{
  "hidden_size": 576,
  "num_attention_heads": 9,
  "head_dim": 64,
  "hidden_act": "swiglu",
  "norm_eps": 1e-06,
  "qk_norm": false,
  "tie_word_embeddings": false,
  "parallel_block": false,
  "init_std_up": 0.0181,
  "beta1": 0.95,
  "weight_decay": 0.16,
  "schedule": "wsd",
  "max_seq_len": 2048,
  "train_tokens": 906800000
}
Each number is 200 + 30 x the weight over the matrix's rms, rounded and kept within 0 to 999. Layers, rows and columns count from 0.

# q: layer 2 attention query, 576x576, rms 0.0681, rows 0-11,64-75,128-139, columns 432-575
# k: layer 2 attention key, 192x576, rms 0.0517, rows 0-11, columns 432-575
q0,157,200,207,166,195,192,194,296,187,179,173,244,150,216,210,189,214,197,189,173,159,235,179,193,212,212,210,203,215,190,159,192,235,226,163,222,171,209,192,197,233,247,283,191,167,218,233,207,182,190,245,170,128,178,186,209,213,209,201,116,187,202,235,241,200,204,192,216,183,245,197,169,190,212,220,218,221,250,233,182,199,186,133,137,153,228,224,177,200,166,195,162,208,247,198,179,191,197,201,213,192,281,210,192,204,190,209,228,207,193,208,229,203,238,184,195,129,236,186,253,237,174,152,211,236,204,210,212,221,202,168,167,157,182,220,213,199,210,155,172,203,141,210,165
q64,327,155,176,211,244,202,230,204,189,238,243,182,216,204,118,227,108,166,130,195,234,177,198,325,201,129,126,247,216,171,203,222,208,213,196,211,265,219,196,182,214,234,193,168,168,216,194,209,236,172,192,236,230,152,231,233,216,238,284,145,216,246,151,220,253,195,184,187,212,249,186,215,183,280,182,199,192,270,117,246,151,170,182,199,166,221,193,174,255,198,255,137,192,196,232,179,191,171,206,241,224,208,238,180,123,234,245,256,233,214,261,188,168,213,266,180,222,240,171,188,221,91,178,182,196,268,258,161,204,213,227,159,206,189,184,182,184,242,191,219,239,210,200,192
q128,172,172,171,228,222,220,250,183,191,212,216,221,228,205,172,212,226,174,167,165,186,200,214,227,185,198,210,159,124,208,156,192,185,201,224,203,207,190,211,193,166,190,200,223,161,213,220,204,162,234,161,220,167,171,150,194,247,187,217,158,181,193,192,192,246,159,177,179,207,181,218,208,242,247,211,193,181,242,201,170,222,212,187,197,196,218,209,228,181,200,227,186,224,201,234,167,154,216,193,244,186,206,202,189,195,185,196,169,181,207,225,194,244,209,187,213,208,180,219,177,191,241,221,212,151,190,214,208,185,189,239,148,195,162,215,199,221,223,187,199,224,183,178,184
k0,263,199,251,190,188,228,186,210,251,205,210,197,132,206,206,149,198,225,212,250,198,169,224,162,226,203,207,240,135,153,259,209,221,128,212,192,135,205,227,127,215,158,192,179,247,154,140,169,221,269,239,184,152,220,238,181,145,178,209,196,238,151,149,258,183,206,205,230,204,189,245,230,161,125,247,177,137,165,216,203,181,149,222,152,296,208,145,199,199,192,295,235,148,160,175,192,260,166,266,154,157,162,217,124,185,167,144,170,151,277,220,150,194,114,183,201,170,219,193,126,176,138,248,159,152,123,146,230,172,197,182,196,232,216,206,223,128,233,253,217,151,236,208,216
q1,229,186,201,240,211,171,174,206,241,221,195,245,140,160,174,192,198,239,236,197,227,195,191,193,231,238,227,167,208,125,168,212,204,231,180,221,209,138,173,178,207,207,199,228,238,213,209,203,192,191,166,224,200,201,207,223,203,192,152,222,231,141,208,188,194,215,213,228,269,211,222,214,146,211,202,221,194,239,258,214,158,183,182,200,206,229,208,184,218,241,164,188,171,164,155,174,171,148,138,238,172,213,182,213,220,142,185,197,181,204,245,214,254,206,203,230,203,134,194,215,208,143,181,152,158,164,183,207,190,218,241,183,221,196,222,218,191,187,277,209,226,223,189,185
q65,163,114,175,239,169,246,243,230,189,183,161,246,237,183,160,163,192,183,195,205,148,188,201,238,229,237,249,212,157,171,178,170,271,192,184,225,195,187,179,162,189,215,208,233,184,135,194,241,238,228,148,196,156,233,217,210,198,184,242,216,197,202,132,201,188,256,265,244,154,126,181,194,198,201,168,198,293,227,263,180,233,249,238,208,139,199,196,236,170,172,255,235,181,230,216,173,188,197,181,188,318,215,217,291,189,240,222,178,187,200,215,205,162,221,212,185,190,185,201,211,206,163,148,194,190,129,183,184,248,266,178,204,220,177,231,186,160,276,246,220,206,265,228,131
q129,201,194,144,192,190,181,219,177,212,252,169,164,238,234,213,219,179,207,177,186,201,179,200,243,186,198,262,201,176,203,201,208,212,230,225,225,190,205,199,197,184,199,168,227,231,247,239,200,202,150,194,220,215,183,162,222,169,233,252,247,179,241,149,218,223,185,217,190,179,188,168,202,193,191,207,207,175,185,181,220,215,176,255,173,216,176,222,168,214,192,221,205,215,234,224,256,192,220,232,209,221,205,238,216,214,234,217,227,207,199,245,197,253,255,224,220,201,188,181,179,178,183,178,225,241,188,249,188,205,238,214,248,210,222,173,192,214,235,220,224,189,195,200,216
k1,162,214,214,229,204,191,298,167,153,224,204,155,162,149,257,187,216,212,195,226,113,178,187,198,154,218,150,178,220,151,286,229,168,135,274,196,192,196,249,220,192,170,234,149,211,199,204,165,212,159,223,167,167,223,235,231,175,228,273,191,138,186,182,162,191,181,195,170,190,210,182,171,236,241,172,214,195,173,138,187,198,225,170,178,247,209,225,189,203,181,202,226,243,232,244,159,193,265,199,228,136,204,230,206,248,181,215,188,188,178,238,235,182,159,177,163,270,239,208,197,104,218,174,258,54,204,180,207,234,178,253,155,195,202,237,195,213,171,161,175,262,166,254,206
q2,213,193,187,198,179,227,195,184,174,217,224,198,209,139,238,203,161,195,238,185,218,246,245,179,167,199,169,187,207,216,253,222,224,196,177,161,216,193,169,154,163,162,181,231,236,236,198,178,131,194,216,227,194,198,202,182,195,188,181,220,163,170,209,103,172,209,171,207,181,188,232,235,237,166,257,207,228,163,196,204,204,204,198,169,184,184,256,283,232,216,204,149,187,161,197,255,219,191,239,189,198,239,194,169,180,189,178,192,222,196,189,213,260,214,212,204,228,199,162,153,188,177,247,147,158,185,189,239,152,165,206,222,208,181,160,231,275,178,227,147,169,187,220,199
q66,173,166,222,178,150,200,152,253,195,182,179,211,188,170,204,234,172,190,202,219,191,256,170,164,163,200,224,190,161,149,255,208,255,189,244,196,200,178,230,130,179,311,215,238,249,166,175,179,220,222,202,136,199,192,277,260,251,107,230,125,192,222,239,176,167,175,249,198,261,173,167,207,235,87,196,215,241,222,253,192,222,182,180,213,174,211,217,183,189,95,230,160,175,202,191,187,230,268,235,232,208,191,211,177,244,234,201,226,230,116,252,172,198,163,199,211,123,225,226,263,218,197,235,240,247,138,221,193,218,222,148,214,258,182,247,150,187,219,203,184,151,172,259,148
q130,189,194,285,176,205,182,196,218,155,201,237,221,195,153,206,218,206,253,226,251,156,169,234,180,205,271,221,232,224,134,219,200,205,219,218,214,195,172,223,180,192,197,175,161,157,206,202,185,221,195,183,199,222,204,215,238,195,214,212,185,223,174,198,211,208,244,170,229,223,178,224,202,216,221,212,198,209,214,186,217,187,220,194,180,233,190,168,191,216,192,183,196,209,175,211,178,182,224,194,232,153,210,189,288,163,201,196,210,220,189,178,182,251,189,206,211,189,251,224,200,229,219,221,233,204,226,211,188,214,184,177,172,229,252,209,220,178,152,192,144,161,184,237,210
k2,154,172,174,225,129,195,220,196,177,208,174,183,208,264,193,114,132,218,218,146,172,210,212,239,206,209,232,204,148,179,187,209,205,211,232,193,238,222,212,224,223,229,191,253,208,168,195,201,274,162,204,188,141,206,171,248,222,206,185,163,214,167,209,255,200,215,230,229,243,221,203,185,195,222,189,196,231,196,240,187,194,210,139,236,202,218,257,189,201,198,211,197,130,212,214,213,195,156,207,198,147,187,184,211,130,209,250,152,135,241,235,262,186,169,195,183,196,127,185,188,120,196,227,155,159,204,154,225,204,168,153,220,193,208,221,146,229,194,194,258,212,254,227,222
q3,211,208,232,234,230,177,274,218,209,228,259,213,170,224,166,241,149,133,132,170,187,210,236,245,187,221,198,200,176,253,250,264,207,251,181,192,189,181,189,237,208,180,107,135,202,215,205,180,220,253,193,215,212,202,215,207,164,144,125,195,227,257,217,198,205,194,217,206,156,206,238,280,188,206,174,177,222,160,198,199,113,245,229,264,182,179,231,232,175,187,205,182,238,220,171,228,228,185,191,185,183,178,230,158,172,186,163,177,155,204,218,181,222,207,211,178,177,146,241,198,168,196,204,177,174,162,214,221,139,237,231,203,233,174,222,217,189,196,180,191,211,230,223,212
q67,187,219,191,255,162,171,177,195,212,205,180,213,194,198,132,193,144,203,237,231,170,137,239,216,175,229,141,260,284,172,237,239,214,221,235,180,235,189,151,179,215,187,199,134,192,175,209,174,198,239,265,209,222,205,193,232,196,222,209,167,181,250,228,143,174,199,225,266,245,94,201,239,212,223,206,212,139,230,166,249,155,198,142,216,155,147,186,182,183,202,173,208,229,159,132,182,172,210,250,223,205,238,220,193,291,165,191,220,190,210,214,213,192,144,205,262,206,231,152,177,161,139,201,194,208,190,248,143,171,222,199,210,200,188,207,193,213,192,123,219,228,243,215,192
q131,209,175,173,159,172,235,199,207,191,198,231,246,236,166,183,202,128,214,253,221,185,188,179,176,233,161,195,208,227,155,166,214,203,178,213,194,215,201,215,160,158,171,198,203,164,194,200,221,205,226,208,193,169,184,174,205,186,195,187,182,273,208,223,208,173,198,190,192,181,158,195,214,176,212,223,210,213,254,268,233,205,225,243,242,205,166,223,252,214,229,162,205,243,176,250,213,270,231,213,197,192,178,155,210,228,207,238,209,206,146,159,234,199,228,181,229,151,189,197,156,179,163,235,193,204,194,214,199,218,191,201,210,180,205,202,162,234,213,174,203,209,228,176,218
k3,206,166,192,220,213,188,213,181,225,187,209,213,213,183,213,144,153,221,160,229,215,199,226,197,184,276,194,166,278,193,189,207,219,151,234,183,186,204,223,254,244,170,234,207,224,204,181,218,132,107,173,160,191,225,219,166,241,174,203,177,138,284,185,181,166,156,193,100,164,253,232,173,189,163,206,181,223,146,171,153,165,212,216,207,195,212,141,192,203,235,230,281,132,214,208,239,139,191,215,223,190,184,161,216,200,205,199,162,200,221,206,170,201,175,265,140,206,193,194,210,173,162,186,179,191,218,184,203,189,142,153,201,187,224,212,209,237,189,251,260,148,250,168,166
q4,220,247,223,211,157,205,174,305,229,222,169,199,234,231,178,190,180,197,194,212,244,204,190,213,191,207,181,176,213,152,224,218,204,216,207,200,203,169,156,187,154,183,236,214,175,201,167,192,172,182,225,218,156,188,190,193,189,177,194,163,236,173,198,175,217,212,198,261,213,173,181,172,212,113,198,225,223,227,185,205,224,204,179,212,186,189,164,190,178,229,205,205,163,206,128,228,149,206,191,239,223,198,197,225,191,182,216,195,260,190,252,223,193,221,238,140,177,206,205,210,233,177,212,198,182,171,201,181,137,154,211,228,198,215,171,193,140,200,268,208,211,209,183,241
q68,224,203,197,235,220,156,197,219,237,209,271,227,151,148,177,187,209,174,139,140,214,239,198,183,196,287,204,198,212,185,201,203,233,210,170,222,124,221,137,165,175,142,149,213,194,210,202,209,157,111,163,205,181,287,184,189,189,191,179,260,157,113,205,248,182,213,155,230,202,126,194,232,168,218,193,178,248,192,228,203,174,227,221,276,221,265,197,192,99,151,174,189,119,139,173,305,147,195,148,213,168,223,199,236,266,273,159,153,244,254,194,253,223,231,180,229,179,168,194,176,201,146,238,161,206,212,184,197,191,152,253,142,157,186,198,225,171,205,189,150,211,207,129,212
q132,215,231,181,191,207,183,190,198,201,204,214,205,181,183,224,199,212,218,170,210,205,179,201,181,228,164,212,203,159,229,214,181,209,192,205,187,226,237,215,176,135,230,205,243,243,258,188,246,238,189,191,197,145,226,189,182,192,208,254,233,170,178,229,227,189,184,227,197,255,264,246,206,219,160,202,200,189,208,199,189,198,182,165,227,212,179,129,183,234,193,180,208,193,202,202,226,177,194,205,144,204,223,162,174,190,185,197,245,172,159,145,208,190,159,222,217,220,259,187,177,207,191,193,219,163,244,207,167,195,214,225,226,203,216,166,193,170,245,141,236,216,181,180,196
k4,226,160,139,234,185,212,203,124,187,129,174,196,201,164,187,163,145,183,242,216,224,189,186,233,166,245,179,228,246,169,240,212,138,163,184,210,226,176,189,238,168,217,212,181,226,193,259,212,204,254,205,235,277,184,164,241,178,199,188,189,172,225,200,193,261,227,224,175,173,161,202,193,202,181,131,199,170,259,205,214,158,176,208,197,250,199,239,177,205,148,198,180,270,194,240,201,205,198,201,241,235,167,202,200,129,174,176,231,159,197,207,133,162,201,238,262,200,187,193,168,185,219,171,176,198,290,124,242,274,258,203,236,205,190,211,198,234,212,182,183,213,164,182,207
q5,160,190,171,211,168,264,178,239,222,139,201,223,178,170,242,163,241,203,228,155,240,194,146,191,231,161,192,215,197,239,206,205,200,219,207,182,182,192,210,182,247,204,244,161,127,154,202,252,232,155,184,186,238,135,174,191,201,193,190,124,162,186,153,200,207,190,180,193,201,179,190,227,243,193,223,214,218,249,203,208,232,201,184,136,197,202,246,228,266,233,190,203,213,136,190,212,241,162,239,193,197,256,164,263,207,191,226,186,242,211,172,186,192,245,181,160,217,260,179,196,169,196,181,183,219,210,185,215,153,173,209,190,186,225,189,195,181,187,191,264,232,157,163,209
q69,151,171,162,214,177,149,228,217,184,140,264,191,188,188,164,208,151,190,230,156,149,253,197,182,232,184,200,189,216,160,173,215,176,231,217,151,229,197,187,248,180,176,237,261,166,139,223,195,134,201,233,191,310,121,208,186,205,203,219,193,204,204,291,206,147,175,183,194,244,223,182,168,176,208,192,224,158,219,225,228,172,200,237,232,149,148,150,230,166,228,253,152,272,171,146,192,227,160,177,152,162,218,138,161,198,105,193,202,147,235,145,211,164,202,151,219,220,148,230,191,183,204,200,141,188,177,207,151,113,163,246,177,188,252,186,193,204,251,218,224,178,180,213,262
q133,159,210,221,197,224,210,166,201,167,227,211,173,241,209,204,201,216,206,234,227,200,190,173,197,234,190,199,177,210,228,170,204,194,184,201,222,142,175,180,207,164,191,250,183,208,203,261,207,221,153,179,176,195,204,164,212,197,189,201,154,205,204,174,177,195,286,220,193,189,162,181,173,194,210,222,223,232,185,237,164,122,215,127,172,175,186,218,214,204,219,223,156,190,227,195,212,197,156,196,189,174,235,180,209,203,200,156,203,214,184,198,235,170,216,205,204,213,207,228,204,208,198,213,199,189,178,218,199,198,188,188,174,218,200,198,187,184,186,254,201,179,243,186,180
k5,172,203,232,155,181,205,175,218,160,184,227,240,219,203,174,230,201,181,152,159,232,174,207,263,167,241,207,186,246,232,190,161,214,191,138,207,181,216,165,290,230,214,192,222,224,265,182,186,156,229,213,187,110,266,210,213,232,197,147,267,226,202,173,182,161,192,220,225,135,192,209,230,243,242,210,182,184,162,183,207,219,259,238,150,208,214,236,238,168,212,232,174,175,190,230,201,177,206,128,191,256,134,226,220,195,214,221,208,259,231,186,231,210,202,194,244,196,150,243,149,116,214,228,224,172,190,208,220,217,210,180,251,220,160,175,210,204,190,207,175,202,178,201,212
q6,202,220,148,180,240,170,237,200,199,185,198,178,212,239,251,239,200,222,127,211,213,161,264,239,205,204,204,162,181,223,222,202,226,230,187,230,217,171,223,273,165,143,154,156,216,162,193,194,158,192,175,208,171,164,237,216,227,228,203,212,179,231,230,148,186,207,193,152,187,193,196,224,204,227,219,227,205,235,204,192,238,212,250,206,268,178,177,193,197,241,240,206,177,193,224,227,202,191,221,195,257,198,185,203,150,200,196,222,176,289,189,164,228,201,233,199,161,167,235,182,214,202,213,185,168,215,183,183,196,216,193,206,211,204,154,199,190,195,189,229,177,203,252,205
q70,151,133,157,204,207,202,207,225,179,133,202,286,222,167,200,180,227,212,195,168,205,139,228,192,301,181,226,157,163,217,232,198,122,231,189,182,162,189,241,220,183,248,184,174,223,150,234,261,204,190,193,149,235,222,200,209,173,185,188,182,247,251,252,216,225,163,117,288,250,153,194,220,197,142,177,210,192,272,213,167,204,192,257,179,227,252,204,94,181,180,246,197,198,177,209,160,202,256,229,305,159,180,257,194,236,204,230,192,145,201,123,182,194,196,182,138,161,175,256,215,147,281,231,173,165,176,313,178,189,188,250,245,182,249,264,261,156,150,130,164,203,244,145,92
q134,217,195,258,239,224,259,231,199,160,219,195,199,205,169,222,229,222,195,205,205,202,253,181,193,220,204,176,208,213,217,214,198,156,159,178,209,198,148,214,126,211,228,177,153,230,221,183,199,186,214,195,231,220,153,177,190,227,226,186,227,190,185,205,220,211,191,196,159,194,172,235,194,214,267,167,232,204,231,225,192,197,205,174,240,227,196,251,253,198,152,184,219,186,191,184,177,232,215,192,225,178,257,182,238,213,242,191,227,195,200,167,190,191,276,205,253,229,255,185,192,178,203,206,230,202,212,173,193,173,195,251,193,147,177,210,164,169,190,176,212,163,204,198,233
k6,200,217,246,184,186,180,174,175,217,222,230,191,215,140,205,135,173,215,227,206,186,207,216,188,234,198,213,216,240,220,216,206,201,187,225,219,164,236,180,181,188,144,225,240,181,206,213,271,204,197,193,196,169,221,149,237,212,242,178,263,183,158,269,219,231,137,204,196,182,192,166,200,197,179,216,166,241,134,165,266,188,208,240,157,213,195,199,179,166,198,134,174,191,230,159,197,236,181,198,217,252,170,167,240,245,210,232,207,219,196,248,245,250,185,181,209,188,146,230,154,152,163,136,237,203,153,194,161,211,188,193,234,219,202,238,166,236,256,274,162,213,230,247,104
q7,168,210,238,254,219,203,188,218,203,222,167,195,202,182,223,206,182,192,233,174,242,152,216,186,189,218,240,155,135,192,209,180,214,185,192,166,176,183,199,192,200,188,146,223,192,170,217,216,217,208,186,158,180,234,201,253,186,173,164,244,179,155,215,176,211,211,229,184,143,244,139,222,259,231,193,205,259,201,204,237,162,199,201,197,222,190,211,190,231,205,260,185,183,231,155,193,229,228,190,155,190,234,204,168,199,182,184,155,213,157,188,264,189,201,179,191,190,205,176,191,168,160,171,168,154,182,227,199,203,226,141,162,164,167,250,208,187,196,249,159,231,207,215,192
q71,92,175,235,189,225,273,197,163,189,201,173,253,241,216,244,210,148,159,179,170,202,163,228,207,154,212,162,120,275,152,179,211,204,134,244,202,208,205,239,246,213,179,161,162,172,159,190,172,239,142,227,155,194,269,259,151,197,176,211,158,241,184,138,128,165,190,238,226,214,240,190,212,264,229,240,216,152,166,146,192,242,219,202,195,154,214,201,180,239,182,178,179,159,242,224,216,240,199,179,122,242,247,108,156,212,194,227,170,156,191,197,246,153,125,232,176,267,141,181,144,191,200,196,249,183,182,200,213,242,121,155,234,179,175,232,247,193,254,187,118,226,155,197,189
q135,202,203,201,149,194,210,231,195,196,226,195,203,190,196,149,206,201,197,236,166,185,227,142,202,213,214,209,204,146,178,200,172,153,196,177,204,145,227,193,239,199,179,204,217,214,203,174,227,151,194,224,206,203,194,200,182,193,230,184,211,227,140,211,207,214,195,146,253,206,163,169,174,197,205,198,226,164,179,145,159,175,183,244,215,152,179,200,181,189,173,200,217,205,196,245,194,186,171,215,169,237,202,199,147,204,220,222,244,188,249,215,198,174,191,224,186,285,181,182,245,170,171,214,230,221,139,272,201,202,223,228,199,186,198,169,169,244,199,199,195,202,180,200,170
k7,204,216,152,136,160,150,209,222,190,220,227,233,224,239,237,203,127,225,177,235,223,244,215,188,182,201,152,266,183,249,177,164,193,183,180,197,262,198,145,127,230,204,187,194,180,236,145,184,209,213,205,211,187,192,153,186,224,143,177,218,213,257,246,245,193,135,143,204,197,176,216,182,196,152,174,181,173,235,270,232,210,268,194,256,271,175,171,216,199,119,191,193,239,143,196,201,207,211,157,221,135,199,218,234,192,229,194,209,152,150,202,193,183,209,187,233,217,197,212,187,187,198,198,240,239,182,245,204,256,224,169,168,223,182,190,160,250,203,188,222,192,241,177,180
q8,193,183,224,130,178,218,228,211,227,194,212,207,200,192,149,216,172,163,156,229,210,182,179,206,195,225,211,191,221,205,232,188,200,208,236,185,196,235,177,225,234,231,170,225,192,209,245,210,131,215,194,226,211,226,164,214,226,179,191,179,214,206,187,207,178,196,186,248,193,172,146,202,183,206,257,184,212,202,163,181,187,177,134,155,165,182,213,194,144,222,203,178,215,242,183,129,189,235,185,227,189,217,213,220,215,207,233,177,255,186,228,180,156,195,178,234,228,266,194,239,190,230,182,192,209,224,213,189,204,215,216,214,209,177,237,195,218,223,132,187,149,150,232,272
q72,162,151,240,208,170,203,232,184,155,161,189,64,162,223,162,201,196,159,233,267,228,230,157,142,258,136,169,217,207,175,139,240,199,166,154,137,184,140,238,189,219,196,225,314,198,294,269,198,182,178,198,211,191,196,263,243,168,224,167,198,153,200,203,268,182,205,191,124,226,143,206,174,187,211,201,117,217,210,152,180,229,159,199,204,180,130,153,232,200,174,225,236,216,154,262,192,219,214,118,213,137,254,267,246,181,154,226,166,186,208,269,145,127,209,187,256,216,230,187,156,226,210,135,261,162,259,129,121,255,232,268,285,162,183,168,197,229,219,220,172,252,233,241,217
q136,194,198,154,244,163,210,234,206,231,210,201,240,183,139,150,171,200,199,184,232,226,231,191,228,206,196,218,185,238,163,191,202,195,183,216,226,181,195,270,172,178,185,216,194,166,199,234,203,209,152,214,197,237,195,205,201,209,189,181,244,208,258,188,237,182,196,223,175,187,248,213,222,228,202,197,183,208,232,227,198,190,191,214,163,210,162,209,195,181,220,197,217,201,196,179,242,196,218,173,188,155,159,197,194,150,127,190,245,174,178,203,223,241,202,208,206,217,185,236,236,203,173,150,184,197,245,198,184,210,208,189,198,173,206,197,226,196,143,175,198,199,251,169,208
k8,202,231,224,126,221,151,251,160,175,198,224,215,174,196,238,201,178,222,164,206,185,212,171,206,211,244,210,197,236,215,229,240,201,230,173,190,213,234,219,208,237,203,274,148,166,201,231,217,148,186,162,213,226,189,220,209,209,227,230,236,258,200,195,166,221,157,193,232,195,237,221,190,157,229,144,165,191,138,175,194,178,227,215,163,232,204,195,225,213,193,254,193,235,189,203,232,201,201,145,236,192,200,218,167,230,238,192,201,230,221,178,261,225,239,195,236,197,230,218,127,135,168,196,260,168,222,150,222,190,207,183,160,252,245,192,190,208,137,120,232,221,251,176,207
q9,147,210,278,174,224,249,156,155,260,204,189,195,153,195,240,207,172,220,231,194,194,209,192,228,220,171,167,212,177,227,200,192,233,167,238,202,191,184,212,180,213,218,169,208,191,209,201,202,219,222,216,210,241,226,209,183,228,243,217,155,176,169,172,210,201,236,183,223,211,253,234,192,195,218,242,194,194,176,168,210,169,227,172,199,227,284,190,192,199,259,203,221,232,188,219,217,180,189,222,145,186,237,184,211,147,205,209,191,212,218,125,219,177,203,192,117,177,181,205,186,197,248,181,194,252,176,202,188,224,181,203,176,195,228,219,207,225,178,201,212,216,222,209,256
q73,247,199,178,197,224,269,211,222,282,212,212,203,222,142,235,256,216,146,181,132,237,162,231,162,225,249,185,243,210,226,189,201,182,235,210,132,164,159,225,224,194,179,251,205,192,172,168,235,261,173,181,178,172,232,236,156,172,149,201,126,201,157,228,159,192,186,161,231,181,228,264,199,222,122,240,185,209,200,172,208,275,197,215,186,219,259,237,160,229,202,171,204,248,208,237,182,132,180,248,172,208,134,176,209,225,148,239,222,221,193,177,204,199,163,235,229,184,181,246,222,202,182,150,212,235,151,218,218,201,210,210,163,231,213,231,211,182,183,231,171,186,190,168,212
q137,220,212,210,212,192,184,147,232,224,145,197,193,198,213,241,216,254,209,189,186,231,167,207,218,194,164,149,201,275,233,224,170,193,186,154,236,198,196,223,201,176,164,187,154,190,96,190,198,164,246,224,189,172,168,174,157,183,176,211,128,195,201,219,228,177,240,186,165,220,245,186,173,164,186,198,192,154,242,199,197,263,184,226,223,191,222,209,157,153,255,236,214,240,171,226,195,172,167,194,170,151,163,178,215,148,183,222,183,189,223,136,178,145,195,193,210,193,148,193,218,232,204,205,185,218,196,147,233,137,156,190,168,228,195,206,207,167,199,197,221,257,183,118,209
k9,214,215,218,181,140,178,173,224,173,230,178,252,223,176,167,131,228,168,169,180,159,208,205,194,118,184,209,202,180,220,202,221,178,214,156,218,154,232,215,227,234,211,210,217,168,213,222,160,212,200,210,221,138,206,213,183,223,192,180,317,158,259,223,172,207,159,174,278,159,160,205,210,197,179,215,235,181,193,156,204,216,169,249,242,157,126,162,237,213,204,144,178,177,238,182,224,281,185,116,228,193,198,216,154,295,207,214,185,198,196,216,209,260,224,184,186,243,209,211,267,148,206,211,202,236,175,199,183,203,158,207,239,175,132,169,169,280,203,176,176,189,225,165,192
q10,190,251,186,190,187,191,208,256,186,200,230,137,224,208,132,98,272,169,231,261,247,210,190,180,194,225,191,219,188,184,196,191,240,156,182,213,167,199,175,183,217,268,204,242,236,192,189,199,192,156,226,178,158,169,188,168,179,227,185,164,208,131,198,173,215,169,161,122,207,187,159,200,170,132,176,182,196,169,165,192,151,192,185,183,198,228,190,190,190,212,191,163,162,162,233,215,206,168,223,240,239,252,234,201,244,139,216,201,278,232,206,342,165,188,194,161,177,250,223,224,183,238,183,220,191,256,234,185,179,161,237,204,189,202,173,238,202,211,216,189,174,189,235,176
q74,157,215,187,187,212,197,213,215,181,289,213,176,265,243,169,224,185,191,120,208,202,139,198,240,162,255,173,300,168,218,135,198,211,177,183,146,217,204,139,170,214,198,159,166,192,166,213,253,232,67,170,253,175,149,210,259,190,215,222,214,263,233,201,213,240,162,152,196,168,151,247,208,144,165,192,147,167,167,187,254,189,176,121,217,247,188,249,132,196,234,178,195,189,192,180,223,214,177,152,182,255,165,232,205,178,243,206,204,233,324,155,185,163,190,189,219,146,141,194,247,256,196,125,262,165,200,196,136,213,131,223,218,197,172,160,244,249,225,138,193,220,160,212,214
q138,228,206,208,199,159,153,205,219,195,218,208,197,186,159,155,214,241,158,235,196,226,213,193,185,227,225,202,164,213,139,231,180,175,165,188,215,181,145,171,240,170,181,217,207,199,184,242,207,214,230,207,201,233,159,226,189,167,182,183,245,169,173,218,178,194,209,198,214,208,213,215,197,207,210,193,196,173,181,197,146,217,169,230,170,163,203,236,183,206,193,211,221,212,222,171,222,114,198,205,225,249,209,195,209,188,203,240,171,209,193,231,215,221,190,237,218,238,209,173,185,213,170,178,191,177,160,199,238,211,166,176,144,238,213,175,209,159,211,200,226,197,165,202,124
k10,240,213,262,280,233,220,187,176,228,194,211,177,188,241,164,226,186,205,201,180,231,198,223,178,143,205,199,201,166,200,185,238,202,134,166,236,186,239,242,220,236,198,269,190,193,188,202,117,182,205,270,212,198,237,166,191,251,143,281,141,191,216,167,194,199,184,184,185,209,186,232,197,230,227,172,220,162,204,158,204,186,183,185,262,245,159,191,143,246,219,243,235,141,260,188,182,214,207,170,188,115,201,181,198,179,193,201,198,202,212,194,145,208,212,227,244,222,223,202,138,258,180,277,201,152,206,176,258,242,234,156,189,172,190,203,178,170,197,223,219,207,234,214,275
q11,181,217,177,233,184,238,153,162,185,256,215,212,173,262,218,252,176,216,197,170,215,182,217,215,255,206,184,169,160,236,213,209,240,186,181,172,206,151,237,249,183,186,171,169,214,187,201,202,216,188,173,212,189,171,182,196,230,221,219,139,217,227,263,176,170,191,192,233,217,141,185,213,212,258,200,201,169,173,166,210,218,216,239,200,248,233,220,177,196,194,206,217,177,148,177,230,200,134,140,267,277,249,196,157,217,167,207,172,206,167,178,195,188,195,251,216,189,227,222,153,188,164,178,169,140,214,198,150,255,169,159,190,227,233,202,193,182,189,227,179,182,222,199,134
q75,231,157,186,172,234,224,201,169,219,272,192,174,224,200,183,168,193,177,220,132,211,228,171,185,241,262,175,167,205,213,219,214,174,101,216,159,184,212,159,199,184,173,168,204,155,181,206,146,192,114,163,255,173,221,134,182,206,195,237,240,218,143,176,166,185,158,157,175,250,269,185,213,201,263,213,162,188,236,158,192,190,201,148,175,202,220,196,214,191,277,158,207,154,204,179,169,180,163,222,186,143,240,196,213,146,194,228,194,246,162,203,214,237,198,229,116,191,164,203,223,182,186,196,179,201,216,164,234,175,191,150,183,210,234,253,271,192,216,204,242,264,189,211,183
q139,213,195,189,198,198,204,141,166,191,176,208,183,210,207,196,269,208,187,219,177,218,214,182,231,234,181,148,222,224,157,211,215,218,182,182,199,220,191,216,164,213,198,198,206,199,228,222,190,205,214,189,158,195,222,202,181,164,221,188,210,213,187,253,179,186,142,185,148,171,156,170,214,233,191,235,229,204,195,210,227,190,222,259,198,220,174,201,230,178,211,210,186,205,190,218,206,233,214,271,197,269,199,187,169,190,194,192,189,197,182,217,229,194,237,200,159,205,148,227,129,212,206,217,201,213,150,185,208,223,179,173,180,133,195,218,222,205,201,208,233,223,258,176,205
k11,202,173,192,189,205,200,220,246,208,173,189,199,219,149,117,131,215,183,155,203,224,187,151,211,284,227,264,218,247,209,190,199,198,199,210,235,192,274,139,156,192,233,196,218,188,211,166,213,214,267,217,204,221,216,167,181,227,186,170,165,205,214,207,160,247,169,188,241,221,209,193,228,199,212,175,197,214,122,219,258,169,167,210,160,228,238,257,159,215,181,200,106,235,184,190,214,181,196,257,186,250,147,152,195,162,187,202,192,145,233,196,77,172,204,204,253,152,186,159,198,230,233,230,145,144,256,252,193,221,172,177,234,235,174,200,163,190,194,262,174,132,195,184,240